Part of a small language model's weights.
Architecture: RMSNorm before and after each block, rotary positions, tied embeddings, capped logits.
Each number is 500 + 25 x the weight over its row's rms, rounded and kept within 0 to 999. Layers, rows and columns count from 0. Numbers have three digits each. The size before them is the row's rms in percent of the matrix's.

# layer 7 MLP gate, 2048x512, rms 0.123, rows 1557-1593, columns 0-127
099:498475519478513512525476486510479518492547495485495476504513518538549500540462490482449511527523538490496443471494504460483518486547493522507499436457493445523520545485471502493521550495517503490449483471455486520510530519489498527491492528471508494520502514476466492502545492469476511471519502550503484490462503501509461506532523516501507481525494487546540516518490507540510499485516
103:538510521509527559546452520508533526476519466489475488516519468502494535428527479508499478489480491486471539479486477492531527486534523548530472526521505484524523534505494506484464446462511492517496480496515497523549489513459511521490480488514483445488515498483504486522475506495499461499470506544496498470500465533460501496462478482476440495456473517519531486524487513512478537481456
052:476530486495464554532492503493504468481483474476496513506470505492456470498473492534460515494538499485532525467520534521528488544472503500513508470474504508485475502496487502506503488544492490503500501519514534487513473486513525536511514509522515518495509484489506513493502449485558501523521537463501490546511483453530486494491494533546473522487498511512504515478528510513510501515512
095:467530519515530504474492518506532515559508467496478499513542451488503510525527474509534459518517451516509526469508507533502487540503517467482536473547514537516456479463515517533491527492514479499490490496495501513475468518490491487488514465472464480546492506470444535481503512523486517480505560524508505522511485482502517496527503489453494471499491506517460484517515528549476537483485
098:516457490466518439509547487531485548514513517522475511506497509510526514461487465475543501480504488517479524484489517488495488448489471499468501543498504532466488533513460493550526467515494523509462516510522570492522502463500504492490491494490506542471490528500513518511509487519539492515521518480497507484481512476467497475460493514523496479485505512529542501525488508506514464492480
089:523519491462492507516497492538519468532485496510520493514502499510495500503474509467470490507477499499549481508513494549528492474506461491442551456494460472484481514504494486519476571502473543506474478507517492434458475551494521526506501500521445460520534533528531482509540462488545472501494454519519538523507490461491516516485516433487538479507463461500471501551482511529503493481472
099:476519492506501491523498486472519510524498509538543481506542559519515517462523459477497512468502532517413549486500454518538495511504484527467528482451522519555487539529486478497524446516462428502462480466493477508470512576502526462513493532490473447483516502495541551486504502498550489515495526500492497499476496487482512510521480518492509504518467486512496528524491495504487493494498
054:483504543533537469480494515514520496499502518554473471526529484495481525511547509492532488491522504505486492531534509476507488479582510505479475497451514502503489508484520511528462461521481499486486494465538568518484528525497478487507470425482506479540456499510537512529457524525510488557532497511491511517469519447508472491512513506533520467522510507477521522504514469481486523479545
096:486520537534459479448531512490506475485496502482511472531507455535495535539429523493542460484489488495551465496547434487469485480514517499508502489492466473430481504533482491515454481497504486481509532515492500512499464482465499506519473510484523476498483480507478512496521491552462516548475460476487495510506484524528498498504513530482501471431505532520513507492481515476526529515497
101:505512541504475541490481489522525482517493554511525473510517505503467488516526485476550532501484523513472508508472517482462517524517481510566504489479490484512496471467497497509526450511529503524510502525481508504486446512507518521534494522539485518489516507463540497527480556472496510490549517517531543467508525499518485524489472530496504526540486481506499457450541534504492515477486
099:503531484526476481555474544524439479522522513476535511472490505488420527472495467485492488476486510479523531495530464570496531472500525488489528529500466495447499470500502486491546499439501530512509514515505526490487510529478509508514504527455464472502518486489501512523514531499543534516515503503489524511489506495513454456479497510566527532485472511509465481502546510495505512558508
117:497520537470502459508524507480492464512542546478479520481495518503492532547512468506473497535513510528486452536506498504515487488516527503524511489512472540482496530502495517506475556475492501492488513533511510498537536497480516485512510525480517483495488489555487464513494479431520496483488509539490476530521484504458488475488508531500517532486507489499492484528495498500495463510572
106:497474509506498503538496482494503481517488497503476439466507465509469499517497439489490551433497543479526519499484503476464524555538443493503508490505489538481493509484478519516446491500527495518513521480511482533485480541454511507494518515513525490551450511513501495480500500504517501488524529514518477481461528504499504500459526453533527467477541485517469503480473492484470535513547
100:508513504486517514511514519518510542534496509493527471488517504523518487501510512490519490504457476487507510518512478501509537467492496485483547495522478489496488511545486503504505453499519487522526452523505495469512510449520535496459496500510493463483514501490513479567569531522510496493492430477481500490461483518493469493518503474478533529505496453543468513517485441496524494494507
097:546500477491531514479519502452487479493501529460542504527494484496484482509480505492502507506479497523507478534511550490498511496536509481461483493519493526510512533535526485510522489501494536490494480516505503493483457525461511528482484510478496514508486496538504535512504478510482517492503478556513512412518533513500532511485526494496475542500456515545539505520464456486484495516498
104:506500471508503488529495495488498503516488478512507542548497543518543470545511535501501491503491530467504507488509515504524522534518479472466490524485538536476506461472494498493499524480474527515524511529479535522453478475451522524524486431503508460505490523527506487479476534540515460534551496524499462506521488527493531485475475500495477513479467450503522441480502524509519514522516
104:501515495481456512541505491495486492460510520519525526445486522470514515474504506493482525507513520554471444494510501441517521478484450500527465478487485503516502514535484509482545506512509497474499498535551486536495530487510543478395487473486515487518503515493507499479479517487499446481488485507533519510460503499549433460492508496483480458506467528532518486519549558488495517496524
099:481480457466491497496544478470522487489473499507489417489491497481514555537510537489496566479478536547506536506456491482483484463516501476539461557474448466496523490506501506516482449501484478532498509510492502538459539460494514465484574479498458525446528517487473512460453523492530506505461502493487483499476495513508490495522517487490515490507468478511476433479482500530507489482496
107:512509523501536502502503533483501481469451475520453458476488487497536495533500480459517497511543480525513477489543482530503460519579510479545488529514540514462549528498503489498483485501516500483417550481489522518476473526490519446464496471504482496494515522497542526497468461479501489530514502489531489530495516508507492514517462447460454447480500517488477489494541452499489505497452
101:556504502466501509499481528482502492517534564468523504538536487479506491489491482500504479553536510492510528476472463459503537515508469483516507456507502519533454482460507496486509484491510488495543510501505489487498539516530532507525476509496486471442447491478472481483501530530521457492493522474501473465475513472459536529539520466456505523488524492517492538482521552520523551518493
106:511516485484530464504475511524482508491420519511497483426531514476483536505458519523520493471497485525503464534523557534507471505537502519507557454475472494528483529542527484510533510517498520528484501491439472510503472481496471485532514523479526503513555449464496485491487503496495506448531462509552499489483482496506525468515510525474480528523535465516486472499503501497465461488525
104:509496516550478497497462547513461484537521474481463491510481480482457513500498506531483498487489462498499489457522487494514489568506499499527528488481512497475521524516555487516534485494517508497456487522504487513503532503469488479501462522500496496493494476456480498465491517509535480496500495525476484505518529474509515495518506514482536528497558478522534484531524545506448450510500
069:461469508509486557502463489528519530431481515502496508511489466518524503486587532491491465493498474504538483457475500486555486541529522538483470488509453499515507531496476483514519486533497463508513496551532486494506514469480484508482476486447500495479477526483485491488508513453499482487499518491495510536521487529472469508448539522509496504469473477535506510535514487481485484461468
102:445506484500483512512442510485522542497473483521508519487491445516503473505482534492520535528516525480520526540524520463439493444549536517505524508485466515482504508500478482458549500516491522496508488495522510517515472491485477487485503505498502466478487462471485528510509535505486533510504495499442475508503506499538489454499471500506506501555484500485470488514473500492466494504514
091:466549510515523487488494527484478526466552508494524494544454505531549530526484445482528491514496476463508490489515512511515485518531494514541508540478495498482511485503498484450474484478438477516508533501491486487490463471455484546527470476517522436502500481509531522532526490443548551507472493515503471474497502462476465476529548560514480530500486484464515488462488500486536494474487
102:485502488523489534548514516496503472544537494552513511455538490492533514525465528520521531429460500520492488506509534551506512532539485474494494497484555503510505480517514523494493555485522523496504515501540472494521497544512503540522491478487507476552488488463544493517527534464501508514500511484471536499497506532519489474459534482499504496479492487455529536488494542457527486510532
096:509539493494520472496517491553481482467486518532511483503503549464524484525461427471457482540475521469497458499510510472516511477538481495490478495476496498525493556481521493522493537469493484511475531451526462494502495445460472506449518498513528504490516446495535495528536504472476514502467484490479482455519455491507487516494524498448477497447481473456472481508495530498468503504531
093:515477449500517509476468479537498480516484495553457488516509477502533514470461470515530495504480482462478482496494489514507482534520478498517501511485512456464494451517547430476509520536497495503521454475520542509524530519512506508482513478543479475477486523518515467525532463502520510501546489465536504504494485471509512482464469494506501489496526493483525498466541529470503485550491
096:512481498500523532458509556517495495472518557513490495538532508523516517469578478565496478511492489548470505507495492512503522502499488501509463495538521522515513499508502504515530501516481456482491480477494506535516507514479533494505460495517491511496465493542505537518485487516538445511493512495459507507491514558478531496486513492513500477543504530513488541501530499474474432486479
095:521500464523524536485513519525486504503496484530491490488584502479481498503511486469483502515498493483444504525474482463544489519491492535491521486553521474467492470506486493510461461452511493458516474501526511537506500499518539511514543479518549479537508531474452499502473493505507438459474480476493496505513464534520447513512522507527515476493465527488505457510524516483501498492486
097:469533494501474472494508532513472456553508506507517508500495505488484458523543490481482494494489479509504535505497496502529476514543486538501505479459520502523453540485528456457536509449500486484529514498472527469504539510502504489490509496471502525517512509494502485524484507483490513509537466494480507477466537527515471515509499512479542519509524529508491500455527490508512516468465
099:531497532467541536489494511545490478510472528484508471504480461572498465497499462468513537452523459530500457505493474524514471480490515494517496494494540511475526472480471449513502495525547476503480497469505532543495495460494485511513472535521548486493538472478482520526454494508487542538504510528512516523482495518487464512552502513485505502497544547493485484445472487485482437460500
100:491509453491523479512507488477493534428482471541498516499479492507511460502477511519482535474529518483512487451493510503522500530515512453488519472489509488488472510501492471493478509523472503511494491483545545487492474478465519474541455496513538483481482493509461535494540538482514488466521498528493514504530478542469555472527475466507497506462494495464525534499478532510506519464498
106:534522500514521500522489512502482462509508518501472471475482426528573466466465514490483447479471504508511505492485497500515505439531486533494530475533523473489534476525487529479544498508511532495505539484494493562489470529490461510536532517524517512521489487457516462494497512450501549497499470500519510531490490515521513507494547501472518471516461513511513476523463531526514521443471
110:528501496454475548544536524554466546474494545488499516471567537492510473485533488527482539495472523512522475486534489502512502510478532506522506490495462514501497521471503488485500475506527524474467491489483484482534482527503523522539521499571515465479555481520480524491485483464502491507530508539494524492515493513515522450500515497493510471525501519473517518512537487500473556488504
058:541526476485456475504465505506436473530517457457501496503495472527470447519479469517494480491509448485490463498474496485506524484496517494490540481491500523526484475508536492453520483480543493483451502502502526508458509523523519520479459511489534513539498481469511458523502487466528480524541496483483505525488490482498490491524540492521480508514529453489504494495491498540467491477515
107:518505457456498532538511491492481501485530494478479493510496515481531502449505490499521535565491497519501469527503479510513487461443522473504492513493533485518464516466521466471513511465539521493516516485500479495436506535493515482514513465498505474503444495494498551523455504476474479507474505503508461542489498544484505461486489482456499459460527515543481475474510506525503481514495
# layer 7 MLP up, 2048x512, rms 0.13, rows 1557-1592, columns 0-127
100:512481494501507483534467478468510511520485476546469515475506491505517529507485482522511535473524493517484519520496467489497499511482478486467493483518489498450492502499543452483459481532510526486494508489576478531546500517508469480518494481546486494512520525510507482498494497498478520531510540475518517503504478546507533482511445513504488522500515502516486451530504553491491532531520
096:463502521473482459524511467482510495482506526468467545505536490497506487554507485443477515513515547507489497489531497539519530533520484497497553484495552513481508487489514515490484481477501519456526511491460514483534526452494501478521524460493486525521487473534498508514500504518511495529489471508500503535481468532541525529517517467462531502520475508479478482500511479532480536529507
052:520475530481497448496495492455503491469538494525533508527483505520514492502530514529456479463484499521485520506484507531455528465487529490477516468475493518474458450514515539463510510506521519503445492502499525498511517518516528520485492452513479481464480556507530470462542527483496530516489482480477485509509506493505530490472462485501519487520550498484490490549488464490527498533449
099:514464530471512481472457529513467526508514501530509519525507456511466520521505548495480493469498450513518505506528476491476479473509513465480492523516464473474486536514511484537556460473480472527501503517528496530500512506522511476520490497513472475507486471456500517509474554523486547476467496518514477465538502559486533531521485552501460464491494485492478526537514490492484480483479
103:505532501531483527505498536500512499479457538506481477485495478502484529551498515485487513523530476484473484516490488520477503493488505525521469481519575494509525550496514509513481506453528479482513477520489464488515488501510466529510535508485505480532509503523450513487492520545481442460484480492517481562521473517483523461530456512470495513503488462485488543460511485490492474480561
091:549523481476548527468524547494487513440467557540494502544482500536481471527526505507483460486512546512574522500470517473523520487464435508497501511477519486520474477528479473527512532504499517502438481549500479517460506523505496494505463530478517465481523528521500494494530540461535455506456500435499509536466441473475511509470474468559496557491465514490445498505482526517498513474515
103:501494495485483529523521484463493504494531504527504475535491539533483477528528495485501456496462494522463504506533513500456513519474489518498500447479535573485503521474529525498490479513484481517430506496489489494473510517480487529530531475526517505491484475525517493517521415505474545512494524490506495543471521511522544477508514508475500520506497524522495507475546505510575496483480
051:498507456488490481541532512537519515453488539475472478470497519506524519477476521540518496495513465524499529497465481500491526535492504498511500524548502505513523500480454497506502453509505500471558530508482472502491492467549520511490560520535498509484518482520516509487492473518441418474475456479502515512547487542537492442478501497456518520484485491491477557471483536535513487486441
098:498531496528490459457526542507460517511532510499481517519526478517512466529501529520528485472489510521553501443519473484495512466527520503481486509516506484490469499515488485493458470520464488486490517543444542501502498475516440486545495477533498547487497502479507502516496476501488557514523424487472495534488510490511485553455518490524468482511518491488469491502459516511472548479466
105:516506515539535458514492480470515519558520510529509501486499502499447506528469492505540479519492495513495524493518447545463435525486489508501526491526507552491513482479509511506511487522497524496535466490471432473466472482553492460459519542498461484526464491524514489466491492475487539533478497479517469448544509478504528513498473497494507459465514528515529540513447494495480510493495
102:509482534507489524465461503500540491518520532465480490509448487470466458487494499520469517494500503533468514506531523535515502526509485547513509515474503513471500496499484451504505486473448503480500503534541499526491520481504461510477515465515471501465468519457554514461424491492513551487492581482466489451535517474536503459498511495473478480476508500528467516522467489480487525499481
105:546508475549456529492549491473544481489508525487516514498508512478500538501506507521497519536509515547492518507473459510509488525517482506484469514497508504513477515499471537505511486461519499462523490501493487499485491494528527467496495493518488476486517528516531473533493507531466495518470519505439518534503501504522503507502510497473504444491507475509511534528524533544475492484503
106:465506486489516499524494491487504491497455489518487529478524505513495541449532542470514513500514509498537493481459506455499510493501496500482513483498450512492456507474486499486484488491490549469466566476488546490524495497481500454477479508504489517478493481493471511508510540432518531474522495519537555501476514511532505510470540514542542491474474450517537503462442529526449530485492
100:507474495485514499498495504523513504495449496469484486508487545494502480518539480515455452508507521484534510537453529497498511517535531532486513498484452523512506545468485495565503472480491487509472512496481535492510518485521502488486524511496444505483504506515522535506506488484484488478530438512484539457490493497497480491485467526476500505492482449523477485488498520487472526488544
100:449554497530505495536487508541527544504506476518500484441473502528508500458514509522522517494522487531523496494558476513493499447491488522534521507554488522505490488502444529493467477515469531468467524495532497496502422482496491499506509486494453509528511500527488531520466490485491511480476482494479518487492537482507515513504500477530528485506506504443538465517505468499500490508508
104:549535521523521505494462452469428546473457508506470512497521482490517470537502463510486499464512485522506536465514557464524508476514524512521500517521496506522495558464528473542455515502527512514462479509470522501500505530499530483504502487487484491508513512520565493529529521511486513491520502558521498502500476504524451458509522476449494439492500511491530480488467516476527531499481
109:557494505536527497513485526554512493479498538524514499479511544507503499482511522504478530473470465479501510471498479518485451538521465518530539480467538503492526559525485493514520509483493562469500474501508494532485505502505516501471476509526532500469481524503537488461473459544538521506532441511516497504513500509547454445511537512485535495491524532549518489475483476566551521512510
099:500493509484513468522474509477496475519511500499501497511505534523545476523474507527484513542497489502511483496527551470496509519475493518471465535504481443525483519472524534452463482506501485489451502507537490527502491512520496489523546445546481486502508515497505455467513481514497518457474527486473490523461506452508428498512504499529516526500542493470467466458496513528465522509536
105:466445528480539515536495473519503536512535478452484507505493458513547492487508528511487462472503525462537447517520505516493460501531490515489509491502479467527485526521465495472476511495513502491529498509490476524478497465529531482502489505476528522451474500512518500478478479487499529516537503446504506504480482522468522506450513462497494486466498506458506508554521495509477542477494
097:480503511485506499505460488491527499476517580472489503488494498504471487510502484538462469552463471503493540481498508485529530508477499457561521494483499470534478455475510508483499527483508427501499501481526479496486555538559447519508496545519470493510485446485477458459495517559512521554442527471521481501483521494467504479473471463489513507456491512495493509485499511530525503453508
106:473532475514485457480493447495534500492512507507516478495490465561512519533507485490548485513502519513491516503489533516511497487523519501502498489503494525515502540534477472477531485514512498504523509467441499473474522489520488452506509499561508536487531502498502479494488517495511486496458535496527469531523500493506498498497464480491484513508467469491507458483496493467488530508500
101:485523499502520476480487514501477510507462519501515511472487489497483504486510525574516494496474485474499501497497513486482518481435502474511514508536523547484492521491477496487491470523512464452539510496482495507505518512465509500508465508470498507525472477498492579496464529492527550499498499521451485486515510474531463496519522516471502548481547483493502493499479536497463476502486
071:474502505479508472500505468452464487534519458533514494487497532501476499527472498543509495434492495516467492524497519527514484497435504462540539511469518509483465475496468509519537515501519493549482511488502472455506465446518482481522550491560512463514550506476486528499515481501511512498511506493538488526530509487491511504509499504525513524499511541455454469488530487568461478479507
104:519489519457492518554460510472474521523535520490529490543484512492516532496493473478531454522535481482511488498478494503526502472498453524498525513505507468521499527471512473518474502483532495531488507499470475552497520517474490528467522497448480499530484523514455462465495492498484529454484502507546447478496481518467505542486517524491478476499506485490518469514508517507476514532488
095:472526505531519447500485465460471483465536513494482506515502462488513522489492508460485566490477523487542538480509504463492515538499491508511514488501474474533515494500537510488487502494498497470483520472489517435495499413505473527499459511518487520510495475485550522498511499434494496507475481559480502462545514492491483493472501496469498524529517496479474487448504532463495511481522
108:533409530505506492484532468454481483527492537537530517504484497456481532433460514519507467494472505477494497508462519528476519550497453511497476488521502499483537493521477490532508489522491540500537488503481535503507556466490462461495483526468462519491439501495488482521493460483459507487531539525513539527489486558503536489496526450500513542514502474460501531446508532468524496510489
095:492457511517498474519557516485482489497484525509509486494479494533535526511442487477505476528477508453467500487459483503458515493488462505484515497475532481519456524516495554492510494484506491486457483434544507467520527477492447508483484460485504535506473466520465508500504525473554513494519459502546496511514530502509487520514574496487510515502524532491463503485522533511506473501511
091:453510543479520500496525508507518493476521522532491494494520492530481480469526525526511479527458464472545507485522474468498477510501506504497534495518509500507468468484487468500531483530496515490491482450481513497529490479480529510478489481510590542521480513509489512469483535475507508501549497508487509470478529489505543524457530468496503518465484538513488488504479554493490527467525
097:473513519525522530502496480493488495510515503531470498507507499487499483532497515472485545458561492450493520483478514501473470551525491517518484502521474496508502478517494518482499483549482463462508421491432455508517529448518558503500483518528495509548523499517528501499533478536517539516504490513492511520537523509495544546496501450471477511518491552442488506533524499423488560454478
100:489471493526519510491472548512505526505506472558494490523499480493518527520530486522481511456534480535474515483507549499497521523550523513478507481506512540497503510525526547475508537474507519492533480480452481485504508513504481467495534499513488423482517461479531500537527504506457535503524515505547552486492502450511526496483484511480484483474541499505516502496480515516496498513479
095:515525500500541513515466506504572537469527500541511514509470479522456507488537480473497538506513501528522524486500510512501476498552488529475472550465530510481500502509490477543491499464484478486531501470484482488495517579501496534453508456454478523506485537520501580496515483542505492542540560490525465492451498532506488482503496481521517487512491502523448505564504500529471488475515
109:489527483534512468470515496460494482473502531445485539471518541519483471498480491534517499504481536508528495532497523502495491474505514487491493513547490526554519503506479507517505502531544495473523477503555477544526445471426502466514486481491459485512571533481534483476486491490490502503459515477446490464552482490492514514539545505493553488549506526492466512510540490490526509520448
107:525441515474494509542470509496514523529495521458530528522461510476455525518502493487507504500491496492502477455536473478475548502477469480453493496532520485459489498505495544496530494528474571488498504501508522494452509563535521513456520510484508524554457478466528449520492485506539475451504506505515516504493491523512520521537488505535550469484542528547551457489538500454507482494505
097:499502511536521525459512503487548554469479488514501531472496519488474523496471497477500481462470521516539502521492487505460498507459541459474525505491507517499487494471532478487462531462448507548521483471514503488489524523487574489511511478527486517507495523531473481479509483474495469508504546487515525480523520480466509486531520511470477497499517494445484543493502492513508476546540
110:510507469501480484531457502538516490509472503514533499454524567492511505501527539489500534517517516506485525535504520456478472529500506476489533472467506499551490476458504478531483420522484491461513485502489508469501482528495500499442476479475521487503521476456492552437514540464492484513499502500526500471467478493535492513496476465476497477497484487499481534481529511527490508486502
060:556524509501515520441483505527527452516488510479514524493505518452525492476495488479449520523507521480464513529491501499517509499519454495495482491479504522490459503515511519489526501459499502484512473487501509525525505510494484533536522503486550477507496525542435460471542538500517497502550500503506480504513490494522481526553484493494496533475498471493561486499455511517500495447519
# layer 7 MLP down (transposed), 2048x512, rms 0.063, rows 1557-1592, columns 0-127
091:504476490481483472482503480512462513496512468487500473496501469476521471558497504527482560495470493513486494523477493516523519494495535508480445494519517510521536511519509503514540505486502509431470488544492501455473525483485494510468489462527473503522470498523508530498499493504475525475551489456486487530491478494552445467510497533503481518511493479493501538514499490493497491456505
099:506473491530535505485446523497474520472490511483517468477508499533487560500499453501503493519478460472469479525522487485541503440502475499529468529472506491529494469518492513466481493501467486498475499481524527497523476468487478499477443477475505413463540478513466516503532538500471459454523524539502477489529477484496523511486483536527511495523507536542527479501500528500513527499467
056:505491535540489485492496524490483521493553550500505519492497539520483472526500464459486496464484494513493488504507487497482538509482544495500474483522508495501529478461465520485471523532508509454477486511493500472473507468501493486479457544500482449509494533501483530496490517488466473521490464512543469472522494530490514498504510483513532470501465464515511488521440513536466458507424
095:481542478507513466490466510497510500519543465507487459479515499489512477492503471479506509507505497487492462512458484525436521506530488492531503471531519473510504506501481494504502510468517505473517472463516448467491534518507499486499527523529502503506497490452530538505498537473513478497488517450441490530487506494503505492505532499508531454502512524479519503456498486499529467523525
139:458535543487512494527453501506462500502516486488510471545502504495529510474502547490511469503543499495536516503505522502546506500519490512536505462475500484502488514497476524519510553512546513463527490478508428444562472493546521497488470510504496489463517472480515468505548487519479518469509491478464496512485504514481472492483503481508477510483507530519490508542489514517531486515511
095:518515476552487500481504458480491482511443498509471508510517489491519533438451478477486498497485548544496498525488490497509519527523441555513539509544553497456490528484473465466505498528487506498478495480524528519471524544509457464543500496491521506490474499537497480477458491489486512504484496531520494480492496516481487515506492484547504504487485497490506525475504486498511513477491
102:422496461462465456505485473493478475519508497498490518488479504542484475503492466537523427504514496510483487490467485456528487469504524484489509493516534508501517549536475533524524499509457495524493501508505563469472487436494468526485496515482479462505533494476519517480507527491506507476476498519457484437494531526514483520487485484454531464513499483519513510559500496495511461515512
059:529521471511466515519495469486504486531472480496477489470526507485543518505463498463468509506507489533546511537497503525528530498490526457512494559517490442497510508496507515495497519507505501490553515525482506469536500485462516508540536526518532506528530510501543479475505434518431490499483504482484533506445468533530461479516531486495502462519483534500504508488476476497498457532499
104:516479493515534481476482514533490497517519476490523460494509517484504467497509527503505489484538483501487499485508498467494461483460507503515417471491518531512528492540503548455492504588533487492506459509490493478490479506475479509493511444521496513462472483540493478522549497455529523477456533456530492479495521497481491518519464529485502465503529517463505524512482479542486523499504
101:561480524512438527504456481538519483506502496554531470516460500525506473494515469488519495512490498510467489483510519480509524489525453509457486506491559497493467515528495488504496495530502508499498499521477500523500471462476470544506474538508457522491458541543494495515449492480502507483491489482496522432476519457487490514502481479491540479466467529491511497496505521483526513492501
101:489508500498504496474484513515489498539513483515423502530474485501514525544499502544431492504514525496520454506536489498514502493542518463499516514483533539474510499487535509502497544509500469473519496511562544492471509516491510474514496522510489505487473481448462551495444466506528512531548515518512492484498476532501496542500501512494512506509497470488466496495494479533464527538428
104:504493534514549499513537503459489470488480527519486475484476527519518471531565504508529506492513526517467464543494478523518500471487493484520447442466545526458509483498505517450474495516511511491538484510578502471510504513495495506553523511494525477480508517543451559477467489473507499487508511500477513527530505465456487517494494516513497512483502509437512493480519554449500491474495
101:489512511489485480509475467520490464484426504557499474488498508452493447474504533544488508470485458492532553471518539502499444482522510485514489470502487506490543557502522503496493498452480487535475474470448535486479514501507508492529494497488484490517530512499478499514508546472515506499511538529514474543463529526507445495496496518538487520513484485447502547580485508523486513505462
099:489515454497525503543494489507520482518501462536475480519523520464458502516496509502512478482485492512492470429534532521489523510552519480529535534533516508470516488507514539535523538519500487528480565539486481487511504516501521529483518516513491466485510564504509534463518493533476475487483518510484478469471493498500467520522512555515491483464512481433491478522478510538472486470521
099:520527516477496492516504469492499509486481486504488489502512521495465470480512638484495465503500506488518508495518506492507487481515479536542495478513444491531506500496483496514506528535534499500486514478503529527511498551459454487478476485474479492503516511505478544542484480487442494471504536534536519534506500506524512484508508521480464480520520476479509492490489507474522560488463
103:517508514509481526491501493516505463458495544542484543522511491502513495492542515516524509489530486509492482496525488542489500491493542486425501526485507508521497530513508505456461505501455454557538483507521447489481498506512482510507500485487535539484539512484492493467558467468503487445460549533446485507494506521549469522498519464476481510502484506513491519511505515446465514518500
105:524538560472502538493528504501496468452489511540464511481479531490504480502496475514563504489533486509522505477527500527503472493518518492520433479491497519497497508493490489518521526492476514519522538523485533454494531482478504445448468491475478485504438480475499502544471503482503476451497474537505471547476503523485456466472481497485530514475506506456471520513514482505523480507512
104:535496494485495507479519471553532510518494509493457500459476510524521516454533518477477486514508475475495510478521504526491504507476472475484510455498518507474474482456484510509512582559553482501478512514502531503472497532498481459513489503529493547486470482534505466456511513496510460479506454480472482512510528526505511497546497494530490476506516494503493494524520500504527545467485
107:490443505511510512494494498525481507459498469505483529485498540516494509481523509514509479532534514517501507490522463474534532483493497499485510520447513516467479489519488500490533491435536465515469478498516559527507503548516479480484492468514503555515477477473485461511472506527523509499492521505504481495475556520525492465470504529506477514514469515524537489521519452465521446508525
099:461548497557444471510479546534513491472507499496503493506490532514506503528482527478513537490580481483454529510494457510478499504505516538506472543490516499501509483490490536513520470523486492522529528512526519508518487530514456507517474525528526527492473529571482562495464481486515506493489466511472494518496498517496496487524443550436498481490486539495518540516488474475570486500508
101:537499454520501526491480503509527509486477455502507505442509471485509498499512499495498492521500476475516463498525507534514495492506486515497515461515478490480532476501488486526516481499518541520525495515493534482492524505504533532489490500524475493492487492506518532549511501485483519477459494518526492535521525501502490505514510479533508494515510484543508517557514480504493507504473
113:494497533533475492476507508524492532504524474486465472478544497506502491446505453524524482561505463495534496516542510477525521490476484515545519513478530541534549514566500464502523495521531484489506528504491518523519500550474552513541535497522558516495534502511521507469521502495467538484499523473505504470477496499551506512493521532488466535514515485488500459487530522484451519481472
074:477527502471493532497475495540505474461491486452491469469485486474508521488628493478504519505491487473537513474528514496493491508491527543527447506518482501507536501516491463504529551511515506467498499451506483522526526531552475518481472463447478505487473524453523489502475531498501466478517493520503493509507517464524507514452508501519515495449474468487484524533477514508516508484484
100:535517498474484480501516497522535476508506503518532467476528517493501510517491462502464525474515515512489466469464430493469458478479538506530490467503476489475511520499527513537539496502508509546516519488549475459515487502487499492484504489505509494508495464506522536510511453486513541491485545546514512486478478467523534524524494490492489505523503459513478485546517465475503476470416
095:429508502475477544531461467508491497499500532531521462480532480516491508502489503508477509476508506491466491489530503537527491471463486473529495504514495487433521513503482504470515492489463492497474495476531513446497542499531478563512497500463482506490510529504526460483491505484514495479471513428494496500480520510484466513491471512524533484502514520572533495479527502481490567490530
105:483466504480555493507493524474501552526563579559527490467527486490456491488461434530511488486536531521536496547505479495491498485489510469528524513517517483492557497530506531508485514472482489493551489460494526478527481477524484500497480517491520506492525462486511435527519496473507490508521466547543493525515477497471488475514495504528505522500506540466568490505499512511567535516499
101:544512522498495501466498486540484440495521476512498482493499475471510466500477476470536501537494453469489483498510512489527511483559468508456489518529500485494483457479549481482529490483488535496487498522497482456460446542492477510529537498485522501520515510522468533475527491473506531469531500523469471532503523558490450483505491499507494494487516498511507485488488495526478473508462
097:465539504475491531469465514524538523524512474482529499490507515493479504518505512562501487489510538541467506531492541485515496517504498499474459508539504484515465483474499480498508455479489508526531535430470501512492483504512487514487475519468536526473484502508477531526488496502522496516498492482419510503500504464533516474513493499513496499467527520465479492526474480495487496522508
095:518489480560469479478573481497468506507535472527482529529523500504484476473479521506525506531472510533504488486504468503498505514511458529512505511559493433497533518484535472496453485502476481485456529491552517497469490480466487532473518487560520483506451484483480500505513478499473558468458486492465489540513469509489468493518501511501482491528513522462500522486487483499503467527513
106:503543488547514509503493516524501511525519550492556505535446478516512482534489451493525505459471497494534545478533524538487518491491567509471505503442464504489476478520507495502491510468524513452549528448518505483514525469526537527516480472477493548535456496469468490502530476561472506519520503493542513468459486479528477511479493461488515485496503480462505504521433491481507460476513
096:536454486519492479487460495478458503489457522495516510508514494498539475485523469472542533508476461496496499498513485530524486441496488479558528502495526514514537514494490448481490490504519468507502514524470541505483501464527523515476515455503481514540471487511510534454498526532516474499494514515477502511523490455475544458461512494496524525497479547495485517476541510491489476508495
099:476503482493456510485471475503469468498530466518512501462500512504486486487465489535454509530511483492543504511458450513490530539516535523523496514547454504516509531480547501485491517509453493497455489511448510507515505538542468526470490509471486474533501450494490469500465467486512536500481525509473502508501451502496511512474493499448463492476511505506479459512490526548474471557468
104:494519535497519486504499496478510454541529512473504479518498533496480549453501495515460492479503486504489497442502480497481555525520499459475450453555470485534547497526456486477538471518455530468477525491521525459488490535446519455521543491479511520559521457465470486481517527494472495521470509534582459522475476550476546533498476516505553514471535525493509487486512482506523572470483
106:508490519522520502507497522493493481424516513515507524504521512532509540519506502483513454518524484495506485481494504476492471488479552476503518501521486526461474524493505485472466526546449509480498500566526452458530481446493517517522516488503455487512490486461510482521525472525453554472502497495497516528506456528522490500479469452473496463485521531493475533518502522499535500517479
107:512487469546482495497525477509474548481489468467526542492506492501460492492571515535511514520495506493505486550478521481507500532512483552511522520486478490519537509466489495520513506492495533497514523505508467483514492505516472482483497540505499497442494512484469532462476483528476497517516505519523554464508471480471505487485502481527543463544499470439519471469455549542516502467489
059:478498499495491486488496520509494483521466547497528555479515510492532454441462527442431491502502517556508513490498469505528515470519505533476467535502517514457513497540448513498502484455485468526529523470467491501492523528482496485522477516520451519483508523538499503482499546459526492520511488512492500508501500531502495491505446518477477484546483531501540502471526502470486525462537